config.yaml
positions: "rope"
attn_scale: 0.153
init_std_o: 0.00583
weight_decay: 0.033
Each number is 200 + 20 x the weight over its row's rms, rounded and kept within 0 to 999. Layers, rows and columns count from 0. The size before them is the row's rms in percent of the matrix's.

# up: layer 7 MLP up, 1280x320, rms 0.128, rows 288-330, columns 160-239
# down: layer 7 MLP down (transposed), 1280x320, rms 0.118, rows 288-329, columns 160-239
up288,130,187,208,227,205,204,196,223,194,193,207,199,200,206,183,179,203,192,200,209,178,236,227,207,233,204,195,190,213,199,231,209,197,189,178,159,182,200,208,218,208,204,194,173,208,196,212,197,169,179,205,218,198,216,216,196,242,192,190,193,191,248,180,218,184,191,214,221,199,193,228,241,241,186,199,249,235,202,198,207,186
down288,131,183,163,231,193,207,209,218,228,213,209,187,206,213,196,194,200,203,198,184,182,198,225,185,180,212,182,179,199,186,193,213,198,214,216,202,185,210,192,170,232,206,198,213,195,211,233,185,211,209,185,180,169,174,185,165,213,201,222,180,188,197,187,208,170,179,177,180,177,240,185,226,199,161,182,186,193,191,169,213,192
up289,017,215,200,207,202,170,189,222,198,229,183,196,173,202,219,198,208,201,168,192,198,203,193,220,195,222,182,207,185,160,163,180,187,210,202,198,216,216,200,208,237,193,197,194,247,201,194,205,173,218,216,188,217,202,187,184,213,197,200,215,212,200,194,185,193,185,193,184,209,191,226,202,214,231,192,182,207,209,150,177,179
down289,005,204,200,183,195,219,195,204,200,214,176,198,184,191,182,196,231,176,218,206,218,186,211,218,207,203,178,196,198,208,213,197,216,202,188,220,193,193,205,210,212,198,198,200,142,194,224,200,217,175,202,211,228,176,223,184,204,190,186,196,205,211,209,200,198,227,212,200,217,205,209,209,189,193,177,225,211,185,204,171,201
up290,025,216,212,172,238,206,194,178,201,204,203,206,189,191,203,192,158,224,219,196,219,203,169,197,197,198,170,188,199,187,203,208,207,199,211,203,204,182,167,181,189,189,209,225,203,234,232,206,194,197,183,203,183,195,204,204,202,189,206,192,224,232,217,203,192,178,175,208,175,214,205,216,198,179,227,205,158,193,186,213,200
down290,015,184,191,190,202,182,188,165,196,207,214,205,166,184,197,202,206,208,219,206,203,205,217,185,187,208,209,178,200,211,225,192,199,216,201,190,229,187,178,202,210,188,193,196,193,167,211,223,198,157,192,208,207,211,147,221,221,218,201,230,234,210,196,209,214,204,203,209,248,191,201,216,194,190,241,201,191,182,223,194,210
up291,131,181,204,196,202,218,214,212,207,209,228,224,166,195,215,181,211,217,167,193,221,223,216,175,216,186,169,204,199,203,203,189,200,211,234,221,183,210,211,193,189,231,203,165,182,214,178,216,198,207,181,221,200,229,179,243,169,208,200,221,191,203,190,233,197,250,189,190,226,230,163,212,171,224,199,237,204,228,199,206,194
down291,135,203,194,154,221,168,203,221,195,203,211,192,219,186,228,210,179,228,203,176,153,198,204,207,191,195,172,232,183,188,217,191,220,214,205,223,210,195,183,209,198,180,204,215,217,203,206,226,202,160,199,210,203,177,169,224,187,191,190,234,168,187,196,185,160,163,217,189,210,188,194,214,215,202,186,214,166,202,193,180,192
up292,026,220,178,178,212,189,198,215,206,230,145,183,157,194,230,198,203,225,207,197,192,200,210,216,193,204,183,184,196,161,181,198,197,217,244,208,157,179,206,206,213,208,203,217,249,217,193,219,196,228,174,175,201,189,194,220,195,208,234,197,176,222,202,192,191,241,204,191,165,147,222,229,218,176,227,183,191,206,204,218,230
down292,020,187,155,192,166,179,220,177,175,166,226,220,207,208,194,180,200,241,200,229,169,178,227,207,214,187,197,208,227,208,186,206,191,218,176,218,234,203,198,188,203,189,186,217,196,175,222,204,240,151,212,197,216,215,186,199,238,199,192,222,211,214,214,186,199,202,171,211,245,208,191,218,203,163,165,194,221,202,175,182,187
up293,022,211,204,214,230,183,206,176,194,210,180,194,215,180,226,213,206,180,219,202,185,198,195,222,219,189,189,173,184,172,207,192,249,210,257,181,196,219,178,198,233,174,172,203,214,219,222,204,173,202,235,184,183,229,158,188,210,221,187,239,216,200,180,200,207,207,187,228,193,168,202,166,187,199,201,201,190,187,200,214,198
down293,017,183,202,186,175,180,194,194,201,208,211,245,190,167,198,209,205,192,203,194,184,179,214,200,196,219,176,189,192,209,211,205,225,183,197,196,196,200,187,195,198,168,200,191,184,220,209,208,204,176,207,197,196,229,195,210,201,194,208,227,213,204,186,225,207,217,187,224,246,209,186,214,206,177,245,232,205,179,198,193,200
up294,027,209,206,158,212,201,192,208,171,196,225,211,177,202,198,252,156,182,189,188,205,196,153,205,191,230,209,207,193,214,193,178,188,179,174,202,203,184,176,191,191,217,222,205,204,177,229,226,209,203,208,190,235,181,155,195,195,161,244,226,234,250,190,195,187,207,218,185,138,197,214,213,225,205,197,208,185,161,189,197,184
down294,027,212,221,209,200,206,205,209,195,200,184,224,197,183,234,176,194,207,207,211,236,210,183,205,195,218,200,227,157,199,205,179,205,226,160,228,170,185,203,207,180,220,231,199,204,196,163,223,219,228,185,190,238,193,185,171,198,211,161,213,206,213,216,183,183,222,247,209,207,205,224,198,191,189,190,209,202,186,220,205,187
up295,032,198,233,190,213,188,171,178,225,250,223,189,191,160,196,224,159,202,215,195,210,197,198,190,232,223,231,188,193,169,204,194,191,196,209,205,188,219,181,216,195,181,188,207,232,192,190,196,205,229,196,169,187,207,107,189,185,196,182,212,190,223,185,230,194,203,189,172,181,185,203,195,209,188,248,167,201,201,195,203,186
down295,037,204,185,211,163,178,246,158,198,191,185,217,198,184,141,180,201,167,221,196,219,209,197,190,215,221,171,184,200,213,212,193,217,237,198,206,176,205,195,198,179,194,170,190,195,216,200,205,229,183,231,205,221,211,205,206,220,205,222,189,216,202,191,220,229,218,225,224,173,201,184,215,223,204,223,200,188,181,221,216,174
up296,145,198,222,198,213,199,199,215,192,200,169,221,234,220,200,210,189,173,206,207,220,190,169,228,168,177,214,198,205,210,210,165,235,203,212,198,198,190,182,205,216,205,180,213,228,177,194,215,187,183,187,167,193,215,212,209,214,208,234,137,234,213,194,171,229,166,228,215,174,213,187,197,211,198,203,191,222,198,211,204,188
down296,145,166,203,225,205,171,164,190,177,214,221,198,214,171,220,225,196,219,197,209,208,219,193,207,198,205,233,188,212,230,203,186,216,223,190,224,167,204,188,227,143,185,215,228,173,178,169,206,190,217,208,220,222,222,203,212,209,232,196,201,227,240,149,197,240,215,232,212,208,234,226,186,217,231,170,174,212,199,229,207,195
up297,021,207,205,213,197,196,163,200,129,182,205,198,197,193,234,198,202,183,185,187,186,191,194,208,175,210,223,199,206,167,197,212,173,175,175,188,176,197,198,190,197,245,183,169,216,188,191,189,184,244,207,191,202,207,199,211,196,242,190,224,194,243,194,200,197,196,218,204,174,199,208,175,225,202,198,206,198,190,211,242,195
down297,017,203,181,185,195,190,205,218,206,195,192,194,231,207,189,219,210,206,208,192,177,203,213,217,234,164,203,201,209,210,187,201,194,205,187,230,195,189,207,185,197,217,209,197,179,201,206,161,241,187,171,201,198,192,202,167,231,194,164,194,204,201,215,237,196,219,228,191,194,226,199,249,169,188,182,189,223,210,186,178,227
up298,137,182,187,198,206,198,190,196,210,180,168,178,195,226,182,206,212,192,195,227,214,226,238,199,170,208,172,217,190,225,188,222,197,172,197,188,212,201,193,203,215,172,201,199,184,194,175,193,195,162,218,168,198,222,207,210,187,231,207,181,204,248,206,223,197,210,173,172,186,214,231,207,194,196,234,184,190,161,199,209,197
down298,136,152,219,231,186,200,223,201,196,209,216,193,206,207,219,192,173,226,184,261,209,208,249,224,194,157,216,194,232,204,208,196,206,236,203,183,185,219,208,227,198,219,200,205,202,162,170,175,213,229,191,217,230,193,187,204,181,231,198,226,188,186,193,199,226,204,196,187,207,226,197,207,217,207,209,241,221,205,172,198,199
up299,143,158,220,210,193,217,180,167,185,176,234,203,231,200,154,217,209,211,178,214,205,172,227,186,231,244,210,191,212,178,226,166,218,183,216,199,165,175,177,219,239,212,180,200,174,223,203,213,243,195,201,181,203,208,204,197,237,243,210,190,184,178,191,210,189,207,173,192,219,179,222,201,174,177,212,210,188,197,215,208,190
down299,147,199,190,173,180,185,228,192,217,228,223,198,224,225,218,184,196,178,179,206,192,241,208,188,205,198,196,211,222,185,217,221,191,211,225,201,210,239,198,231,211,191,179,217,192,181,206,218,201,161,200,213,174,207,167,197,197,211,224,192,198,165,230,214,189,175,181,211,202,179,212,246,199,213,217,215,225,226,219,213,218
up300,150,216,199,188,217,161,160,184,206,229,188,185,215,229,176,201,209,192,198,196,172,202,216,198,213,217,170,199,197,203,215,181,219,187,221,173,206,237,181,223,191,190,232,155,190,205,202,196,198,185,181,233,198,170,150,198,172,194,191,200,204,214,181,231,223,180,191,206,227,189,240,169,209,224,216,212,193,214,189,194,191
down300,152,203,221,196,184,205,234,203,171,197,167,174,212,185,197,186,213,195,231,174,210,204,191,202,179,199,177,200,193,192,235,173,186,190,183,189,229,224,172,187,184,202,211,188,163,168,203,211,193,189,198,201,239,193,219,207,207,182,220,182,206,197,199,173,186,192,227,170,222,203,224,186,174,219,181,195,214,174,142,227,242
up301,025,234,195,184,212,172,157,179,193,230,216,211,207,198,232,227,191,180,189,208,204,217,203,204,203,209,217,210,194,158,177,177,224,191,193,229,200,203,192,176,206,203,199,215,213,205,161,163,190,191,205,184,208,204,191,172,193,205,225,217,204,216,178,208,252,223,249,201,177,161,199,200,201,194,236,201,166,221,143,173,210
down301,036,189,190,210,164,188,165,211,180,214,217,223,226,220,176,197,168,170,204,176,181,194,185,182,202,192,205,212,218,205,156,224,193,210,206,188,182,210,184,234,208,186,157,199,205,228,187,178,213,216,197,174,205,143,218,201,197,145,187,216,209,216,186,178,188,175,205,189,185,246,208,220,208,206,173,189,167,207,206,196,224
up302,123,177,183,213,181,173,191,224,176,194,180,207,202,204,206,171,187,206,208,204,242,181,211,206,218,190,188,202,217,191,180,177,193,197,219,216,178,192,211,173,214,194,225,185,214,203,215,185,180,206,166,179,189,202,178,216,192,226,217,178,191,213,190,214,192,188,185,188,169,222,196,240,216,202,221,178,213,207,213,204,234
down302,125,178,178,195,193,155,189,236,193,219,178,212,209,191,172,189,232,170,211,195,182,202,204,201,218,206,196,190,207,174,211,237,180,240,201,208,219,183,194,195,211,211,196,192,153,206,212,218,194,212,208,237,189,177,222,210,217,201,186,221,212,212,184,188,198,189,208,168,204,207,208,213,203,217,198,192,196,192,229,206,184
up303,131,199,190,213,211,186,183,207,168,184,180,215,251,220,217,200,198,198,214,184,194,189,188,193,209,177,195,174,191,160,210,194,206,215,175,229,182,186,203,190,200,237,173,155,196,204,220,208,228,191,245,188,185,185,221,175,214,187,207,240,225,225,172,178,219,189,223,194,180,192,201,194,214,227,212,216,207,189,194,207,224
down303,128,229,195,187,222,215,213,202,192,157,236,194,202,201,190,178,193,201,192,199,184,214,177,183,181,213,165,192,211,218,209,175,195,223,243,224,201,180,233,182,212,190,198,191,186,192,170,221,207,247,200,202,175,207,153,178,197,203,199,240,204,206,199,180,221,160,198,220,183,204,212,190,188,219,197,187,210,224,168,213,215
up304,133,196,166,202,197,199,205,206,157,203,173,237,203,191,232,199,178,218,198,231,247,171,220,202,198,187,207,190,199,207,221,187,221,227,189,181,196,223,179,216,175,206,221,169,221,229,180,199,185,198,195,199,184,195,188,185,194,197,180,210,193,201,218,213,187,201,208,177,202,184,181,191,175,172,201,208,184,205,185,214,231
down304,131,191,217,212,197,193,192,167,165,223,187,215,211,232,220,223,242,206,259,158,200,187,221,236,184,184,190,198,168,190,215,222,202,220,194,204,184,235,195,226,155,220,214,163,143,173,202,195,198,205,203,183,231,211,203,202,215,203,242,213,190,181,196,169,190,211,201,213,202,243,205,186,192,206,202,193,204,210,182,211,170
up305,021,186,226,182,224,160,204,178,240,199,195,218,179,167,201,196,186,221,205,186,238,189,155,178,205,233,205,177,190,190,179,190,212,203,205,197,181,215,189,201,199,195,191,208,208,175,225,171,172,213,208,185,223,209,165,200,175,180,215,203,193,211,230,210,231,198,159,199,163,186,189,189,203,217,198,193,178,201,181,201,184
down305,017,210,219,188,199,210,234,235,221,227,193,182,208,195,184,169,230,149,187,215,204,228,186,230,175,209,187,201,226,201,206,178,210,202,192,168,195,207,194,202,253,212,203,229,143,201,183,173,234,193,226,224,196,200,180,205,187,184,184,193,189,161,221,173,176,182,186,238,252,192,188,163,203,201,194,202,196,209,183,190,227
up306,124,203,186,233,194,195,191,194,166,214,181,227,226,195,234,214,200,187,184,216,172,206,190,212,166,154,183,219,211,204,204,163,221,210,221,227,219,205,146,167,196,186,197,192,173,210,213,189,192,192,209,238,178,175,191,204,224,207,217,227,161,188,176,208,181,214,181,184,185,229,194,198,242,201,241,199,216,188,186,190,236
down306,134,215,182,206,217,189,188,179,170,172,220,198,205,209,165,191,206,205,209,211,218,199,217,183,206,205,212,198,184,212,193,209,201,203,219,192,197,187,169,230,215,178,169,197,186,210,212,199,186,218,189,212,174,231,183,192,224,200,224,205,218,195,194,216,201,199,235,185,180,225,207,178,217,194,196,211,182,204,206,216,216
up307,019,199,235,182,200,168,206,191,183,212,168,177,194,194,238,187,208,185,173,205,191,166,200,199,175,245,212,168,197,186,215,186,211,225,210,203,180,176,171,164,230,194,181,191,224,175,208,184,199,188,219,195,215,193,203,188,191,194,216,201,188,225,159,201,195,198,195,179,182,190,205,208,213,191,240,175,189,189,186,190,210
down307,011,179,193,201,176,183,187,201,202,189,224,217,195,198,195,180,217,204,195,223,190,201,217,196,196,193,198,216,181,214,210,206,179,200,227,177,222,211,191,213,174,187,205,203,186,211,209,202,173,175,200,186,225,217,203,174,222,193,169,220,206,200,208,207,169,202,185,206,235,205,172,195,194,203,216,209,214,193,192,202,172
up308,023,215,182,232,212,187,166,186,198,204,186,171,192,194,207,212,150,205,187,208,199,193,166,234,220,202,232,202,215,201,209,207,195,203,240,219,173,205,187,198,189,183,193,192,196,172,204,190,194,185,212,153,154,244,189,218,210,228,212,214,217,218,173,206,197,209,207,204,209,205,221,202,199,228,222,200,165,200,216,225,184
down308,014,184,208,183,208,190,146,215,220,210,191,205,213,213,171,207,181,217,199,235,175,202,191,203,205,209,228,180,193,229,204,244,209,209,174,200,224,198,201,190,211,226,229,220,206,206,208,217,204,192,214,193,236,196,239,201,184,192,164,198,218,200,204,201,213,211,194,202,176,224,193,203,203,180,154,215,198,189,197,230,193
up309,113,201,171,206,210,182,182,206,181,198,215,234,185,226,189,197,174,223,179,187,182,180,179,219,210,205,183,186,212,225,197,179,204,243,178,201,210,204,178,203,210,216,210,213,222,223,229,232,175,229,170,176,201,218,223,226,186,220,211,179,207,226,188,232,232,204,181,190,212,167,202,228,171,196,194,244,208,233,196,180,187
down309,111,207,204,205,199,182,200,194,174,206,182,206,214,204,171,215,194,257,198,203,217,205,197,218,194,194,196,172,200,190,185,190,198,208,188,214,183,214,174,225,188,209,173,220,190,232,233,192,205,172,195,232,197,180,216,212,158,219,218,207,223,189,151,185,154,212,222,181,193,200,184,177,206,176,229,174,213,177,203,179,198
up310,023,193,203,183,211,180,200,203,183,199,177,211,173,209,218,190,203,167,208,208,223,200,151,172,160,227,199,194,211,204,195,185,226,220,194,199,174,221,216,186,231,210,206,172,201,206,189,221,168,210,229,161,186,224,179,208,220,202,201,200,194,196,165,219,188,221,191,214,192,197,226,177,208,232,194,206,174,191,209,212,183
down310,024,146,172,199,187,211,191,177,220,197,261,207,204,184,198,210,196,195,210,179,164,188,205,196,206,223,221,200,190,213,202,180,184,207,190,201,223,182,213,206,173,204,187,188,196,199,200,194,213,199,184,185,196,211,193,168,240,189,191,186,216,186,182,220,179,219,209,205,177,210,199,217,158,176,220,203,216,209,183,209,182
up311,135,194,241,194,185,202,212,202,231,215,186,183,176,224,207,178,198,186,219,209,188,180,196,176,171,194,231,193,213,197,192,211,216,193,185,251,211,221,186,183,186,218,228,189,227,207,198,163,175,206,229,175,200,222,210,215,229,185,198,171,198,236,188,229,201,255,232,181,169,220,225,205,231,169,203,217,211,175,199,194,221
down311,132,188,187,219,117,187,149,190,231,191,230,202,166,210,213,201,182,193,224,176,167,169,233,165,229,170,207,189,195,159,200,233,196,190,209,162,208,221,210,208,217,175,211,218,189,199,209,205,196,199,207,183,188,213,189,219,235,208,205,191,204,205,187,221,200,217,186,183,201,211,220,208,188,175,179,220,193,196,199,166,230
up312,027,216,231,223,190,184,188,201,170,229,171,200,196,191,229,224,182,199,202,193,194,174,198,235,192,222,171,157,221,187,197,211,194,209,179,224,190,226,166,189,212,212,200,214,199,218,201,199,194,211,213,179,204,208,204,207,197,202,196,198,219,203,184,189,191,202,198,187,188,182,173,209,205,190,193,195,163,194,161,199,159
down312,023,211,198,238,203,197,178,206,231,218,187,239,174,179,205,161,209,198,190,197,206,205,163,224,220,191,196,197,227,244,196,250,211,226,188,209,229,201,207,192,180,202,216,227,181,184,201,195,200,172,241,200,223,215,167,204,183,194,138,226,208,210,198,199,196,201,198,225,190,247,196,228,177,186,191,211,158,195,215,209,198
up313,025,214,215,212,195,182,197,170,209,241,154,206,200,208,227,224,213,182,188,219,214,220,205,193,186,207,202,185,188,193,228,202,200,178,206,199,180,196,196,220,200,191,198,181,227,180,189,171,160,188,203,197,174,217,186,212,186,222,210,195,187,192,216,193,204,213,201,159,173,140,207,220,204,207,268,203,216,195,190,210,186
down313,017,176,199,187,188,197,175,192,196,199,202,224,216,192,190,180,201,182,170,167,222,193,220,214,221,218,192,196,195,215,210,194,204,215,182,192,228,191,207,207,218,197,203,200,194,212,197,215,219,183,206,192,152,209,180,207,212,178,203,191,207,192,188,205,147,228,233,169,199,229,193,199,227,196,242,201,192,195,218,208,200
up314,030,214,178,215,188,205,175,196,226,214,197,193,194,196,195,180,215,220,221,185,185,159,199,213,207,200,223,196,217,142,212,210,195,233,218,197,171,227,192,207,219,221,209,178,242,213,215,205,243,200,182,165,231,210,202,232,187,178,181,215,180,194,167,187,184,199,200,210,200,187,204,199,191,197,255,205,187,214,186,204,202
down314,031,166,187,206,159,215,198,203,185,201,215,203,201,201,188,213,198,200,219,194,203,205,206,230,208,207,188,172,215,223,195,209,158,184,211,195,234,169,227,192,215,215,210,201,197,186,182,183,206,204,232,160,145,197,216,179,194,160,235,211,201,187,221,230,189,189,194,216,187,174,195,145,199,193,201,211,211,189,203,187,187
up315,029,205,227,208,190,182,169,177,197,227,197,220,183,161,193,229,197,187,219,195,215,191,207,202,195,215,187,220,196,198,222,169,187,185,197,215,203,209,212,185,179,208,190,213,175,191,197,150,210,226,213,171,176,215,165,173,178,221,201,147,212,199,161,209,207,259,198,190,191,189,187,206,206,215,218,197,201,184,164,222,211
down315,038,192,170,178,177,216,172,236,183,229,205,166,223,190,172,206,202,199,190,161,188,173,212,195,214,171,201,202,209,216,201,205,170,217,191,233,168,202,223,210,221,190,192,224,187,210,199,207,219,175,221,205,199,187,211,195,170,201,197,215,216,198,202,196,180,186,251,156,201,234,182,203,194,201,186,234,213,197,191,196,227
up316,131,215,211,204,215,170,215,179,192,234,183,214,211,174,242,190,191,186,174,238,219,172,180,198,193,200,219,170,177,185,232,183,221,177,208,226,233,202,186,201,225,195,198,188,217,153,203,163,205,252,209,215,184,172,166,205,204,210,201,191,196,177,203,216,217,235,165,203,180,205,198,210,209,182,194,225,167,192,187,237,235
down316,127,226,198,181,177,186,228,213,208,207,243,197,207,194,196,195,169,220,182,204,210,182,165,169,186,180,194,221,186,187,208,217,214,198,209,214,212,249,136,210,170,191,224,177,202,208,185,185,204,181,207,214,177,174,205,225,220,189,202,228,160,194,201,232,194,169,222,196,212,197,208,210,179,213,204,198,201,210,236,223,194
up317,112,160,195,167,213,224,215,204,170,177,191,188,214,162,193,203,172,201,220,216,217,182,195,195,185,233,195,213,217,213,198,157,199,179,183,197,201,205,190,198,218,215,176,173,200,216,223,205,204,187,170,167,245,208,222,196,193,219,220,203,170,213,183,238,168,185,191,188,200,220,195,205,201,210,221,232,193,190,190,196,203
down317,112,200,205,206,242,212,183,226,194,197,208,189,210,169,178,192,202,215,185,194,223,208,194,187,194,213,198,186,242,201,175,199,206,214,188,206,232,195,204,198,188,199,195,181,233,164,242,214,197,187,202,232,194,187,195,213,173,185,233,216,209,211,218,191,189,214,198,168,165,235,173,189,177,173,238,179,172,184,220,205,202
up318,114,197,181,180,199,211,239,226,199,210,169,189,182,175,160,188,191,197,209,206,197,167,163,197,209,197,186,218,195,208,184,187,166,206,192,201,220,170,210,221,216,257,201,186,208,223,187,233,181,228,179,209,220,197,221,207,161,167,170,171,181,202,200,233,203,168,216,199,217,157,229,199,143,227,204,222,185,194,192,178,206
down318,114,184,186,213,240,201,208,226,213,193,217,163,194,192,205,190,195,208,195,206,235,206,213,232,188,200,191,162,221,178,182,202,230,223,184,206,191,238,197,191,231,224,193,213,208,212,228,226,201,161,189,157,167,204,228,194,196,202,219,211,202,217,198,171,193,214,210,170,212,224,201,192,207,191,188,213,197,200,202,183,183
up319,106,194,166,157,192,185,197,191,198,232,207,205,200,209,222,209,202,194,212,212,240,194,199,174,220,199,204,198,209,185,223,220,207,206,212,261,227,243,222,183,158,164,190,237,174,232,228,187,211,184,206,183,189,218,206,182,198,191,205,188,222,207,247,195,204,225,199,214,173,187,211,237,187,192,169,178,191,186,190,207,205
down319,094,215,216,239,204,208,204,192,203,201,200,182,192,213,233,192,190,193,178,237,198,193,194,186,205,173,221,199,201,172,213,174,223,218,175,159,148,194,203,193,188,201,203,189,205,188,206,195,202,218,171,198,242,214,194,221,188,248,214,218,166,203,235,170,233,197,171,191,197,218,202,173,209,209,192,222,177,231,206,185,177
up320,135,179,223,228,195,200,221,224,211,195,197,196,228,188,193,200,198,178,190,210,259,171,186,161,183,195,190,206,230,196,221,204,200,182,204,226,180,197,197,184,237,209,212,193,195,196,157,203,204,220,201,182,212,189,144,194,186,242,192,191,208,218,212,215,192,211,168,196,165,187,210,184,186,224,219,164,194,204,158,202,173
down320,131,193,159,226,199,220,204,180,182,177,223,185,215,167,216,183,190,185,215,265,200,180,159,203,201,183,198,190,234,187,198,203,179,190,214,211,209,183,211,223,187,211,187,212,182,205,190,163,217,223,235,218,185,204,228,200,216,233,214,231,215,155,209,201,174,181,211,178,182,206,190,204,186,206,206,195,222,218,171,195,183
up321,132,214,179,223,201,183,175,209,199,200,169,263,190,220,219,183,213,195,221,173,178,216,213,184,156,213,220,202,233,186,191,163,187,164,187,202,198,213,177,168,191,194,169,186,180,198,218,164,210,188,183,224,186,230,208,176,189,194,185,211,165,204,188,182,198,188,178,209,185,194,205,201,211,217,226,171,199,196,195,198,162
down321,133,228,208,218,204,212,197,211,205,212,166,196,225,249,200,210,198,198,199,200,201,246,197,197,212,197,190,214,221,187,195,209,183,196,210,202,179,220,166,207,232,190,191,205,219,205,182,134,186,201,190,237,200,192,171,178,211,193,187,207,169,219,183,186,187,234,182,215,210,203,194,200,159,208,212,167,199,213,195,179,201
up322,126,195,160,198,184,205,224,191,219,207,229,210,211,194,238,180,210,186,193,189,191,184,203,199,204,216,213,217,170,177,181,164,193,209,178,228,169,215,197,194,200,211,194,220,228,162,214,221,227,213,211,239,205,197,194,203,186,200,180,196,155,211,192,227,218,181,179,180,197,221,235,167,205,195,211,204,187,195,181,179,232
down322,125,196,196,174,155,207,220,222,221,186,197,206,204,202,190,192,176,228,198,162,212,168,180,227,218,205,186,227,211,172,197,187,213,203,178,200,205,192,197,234,209,178,211,224,197,215,158,260,212,203,213,209,219,190,193,202,212,183,196,212,211,154,183,200,235,178,219,176,194,168,203,197,191,216,214,193,185,219,219,198,201
up323,107,223,223,196,226,198,181,186,175,203,201,221,168,201,202,201,212,200,176,150,183,225,171,192,195,182,231,208,245,193,174,224,185,199,214,200,225,219,194,154,196,175,185,175,176,205,195,179,206,234,209,188,182,213,193,193,217,196,179,214,205,191,204,199,204,174,176,188,156,201,203,203,195,227,207,175,209,182,203,207,220
down323,112,189,178,205,168,201,179,212,200,224,193,192,206,182,214,209,210,200,221,175,230,219,230,208,177,184,186,208,169,173,196,163,191,219,200,192,221,205,223,242,210,224,221,203,198,175,211,168,213,230,200,203,168,197,238,175,204,180,216,178,203,231,192,182,193,220,213,190,222,203,200,206,206,203,183,237,179,208,175,235,204
up324,039,191,237,194,187,153,233,196,191,216,211,210,220,213,180,225,180,188,197,205,200,198,212,167,191,209,225,205,155,181,200,184,183,182,217,209,179,199,174,208,210,213,207,188,192,195,227,191,141,209,193,184,228,212,190,195,200,185,172,229,198,212,204,216,215,204,166,208,182,184,195,179,173,199,242,192,196,223,194,215,202
down324,049,185,195,203,191,208,209,215,176,195,198,216,197,223,221,188,210,209,200,239,195,198,227,205,195,217,214,217,170,185,186,214,188,221,183,209,185,179,170,177,227,180,224,209,219,212,174,230,220,177,184,199,203,205,175,225,211,209,197,195,185,190,196,260,199,220,170,155,205,206,205,192,220,193,183,162,199,194,217,232,188
up325,124,180,217,190,189,190,201,164,205,194,198,210,196,196,199,191,210,214,227,206,174,191,227,202,240,177,189,208,218,184,198,207,194,195,216,209,181,176,206,181,229,209,220,249,177,193,247,193,211,185,174,215,185,222,203,186,213,187,174,183,189,177,193,193,192,192,200,189,207,202,203,210,195,183,195,204,194,177,207,179,214
down325,115,184,162,238,195,172,198,211,218,212,199,204,187,209,184,174,185,167,189,201,213,188,207,190,184,216,183,212,213,208,185,217,200,203,227,205,222,195,202,217,185,192,138,192,188,176,176,183,189,225,228,204,189,204,173,208,199,206,220,210,189,205,197,176,199,172,168,214,229,200,188,184,212,212,164,235,199,188,209,245,184
up326,125,202,191,231,183,174,176,190,209,197,187,209,218,196,206,210,207,208,207,194,230,188,212,184,181,220,198,210,226,221,191,171,238,208,229,165,184,228,188,191,207,218,211,201,176,233,228,209,209,185,205,196,208,187,218,226,191,184,179,228,235,233,196,225,212,209,213,247,178,210,183,185,228,178,186,208,213,185,218,171,212
down326,120,176,178,198,131,208,210,196,209,192,209,218,223,196,206,197,173,216,212,205,221,218,204,193,203,194,191,183,197,206,207,207,185,183,185,226,175,217,193,220,203,229,175,212,195,172,196,167,200,204,219,197,219,213,178,191,226,193,177,209,203,188,202,185,195,207,202,197,155,205,158,181,212,207,213,188,186,191,172,218,185
up327,042,194,203,240,223,175,171,231,213,192,180,200,185,194,226,205,196,212,233,168,192,150,196,208,186,185,206,209,185,165,219,178,204,165,193,210,164,187,183,198,246,208,210,218,182,174,166,215,211,196,212,166,181,166,193,211,213,206,210,214,210,214,174,188,223,199,224,180,154,211,198,198,213,203,214,190,188,211,192,217,177
down327,041,228,203,233,171,201,207,223,220,174,182,203,202,220,221,195,173,222,185,223,213,212,201,207,202,218,168,185,206,200,233,207,222,192,206,205,224,194,165,213,216,171,216,188,202,216,228,200,178,194,195,216,208,227,208,248,223,172,211,248,176,215,178,187,207,206,181,205,207,204,191,237,204,163,198,205,239,195,165,199,181
up328,113,199,216,183,227,172,205,232,201,204,204,215,196,211,210,209,195,186,173,217,178,227,229,203,162,173,213,202,196,219,211,174,211,175,200,206,204,223,193,203,182,199,177,200,180,188,197,241,173,207,224,217,200,248,185,181,212,178,226,253,201,222,200,200,191,199,202,227,202,175,210,198,234,199,225,152,250,181,213,181,191
down328,111,176,191,219,223,243,191,167,188,243,212,192,206,199,176,213,185,188,221,144,218,152,213,205,216,233,201,208,177,144,209,219,188,202,200,198,190,174,215,177,198,190,202,180,177,204,242,212,208,180,175,170,200,164,199,186,180,212,192,182,189,194,166,213,204,193,176,176,228,245,175,194,203,184,205,226,201,179,200,228,196
up329,032,206,206,178,203,188,196,183,180,208,173,205,190,178,228,214,203,226,220,215,224,189,204,216,190,205,181,207,204,196,211,185,215,161,179,194,179,191,206,191,184,180,192,225,205,194,224,218,174,228,172,166,192,210,174,178,209,191,203,185,173,245,194,189,191,242,153,209,175,149,228,218,191,200,201,201,203,202,196,181,184
down329,027,210,177,210,204,173,210,182,178,216,218,203,214,202,206,181,200,195,190,170,180,190,182,208,222,169,226,217,225,213,181,173,186,213,204,261,197,204,195,200,193,183,203,206,165,183,217,171,188,178,201,209,207,204,156,190,200,213,180,197,184,216,226,175,201,217,173,223,225,178,201,181,195,211,178,194,191,150,174,188,197
up330,119,191,216,206,188,203,207,186,206,196,192,187,212,216,233,232,201,203,198,188,192,180,179,213,227,234,205,180,235,176,231,209,213,172,231,202,183,190,174,162,216,186,217,193,188,206,193,209,168,225,201,188,185,197,216,198,219,191,186,210,194,189,206,202,238,198,211,183,174,210,165,212,191,238,222,226,205,221,171,189,216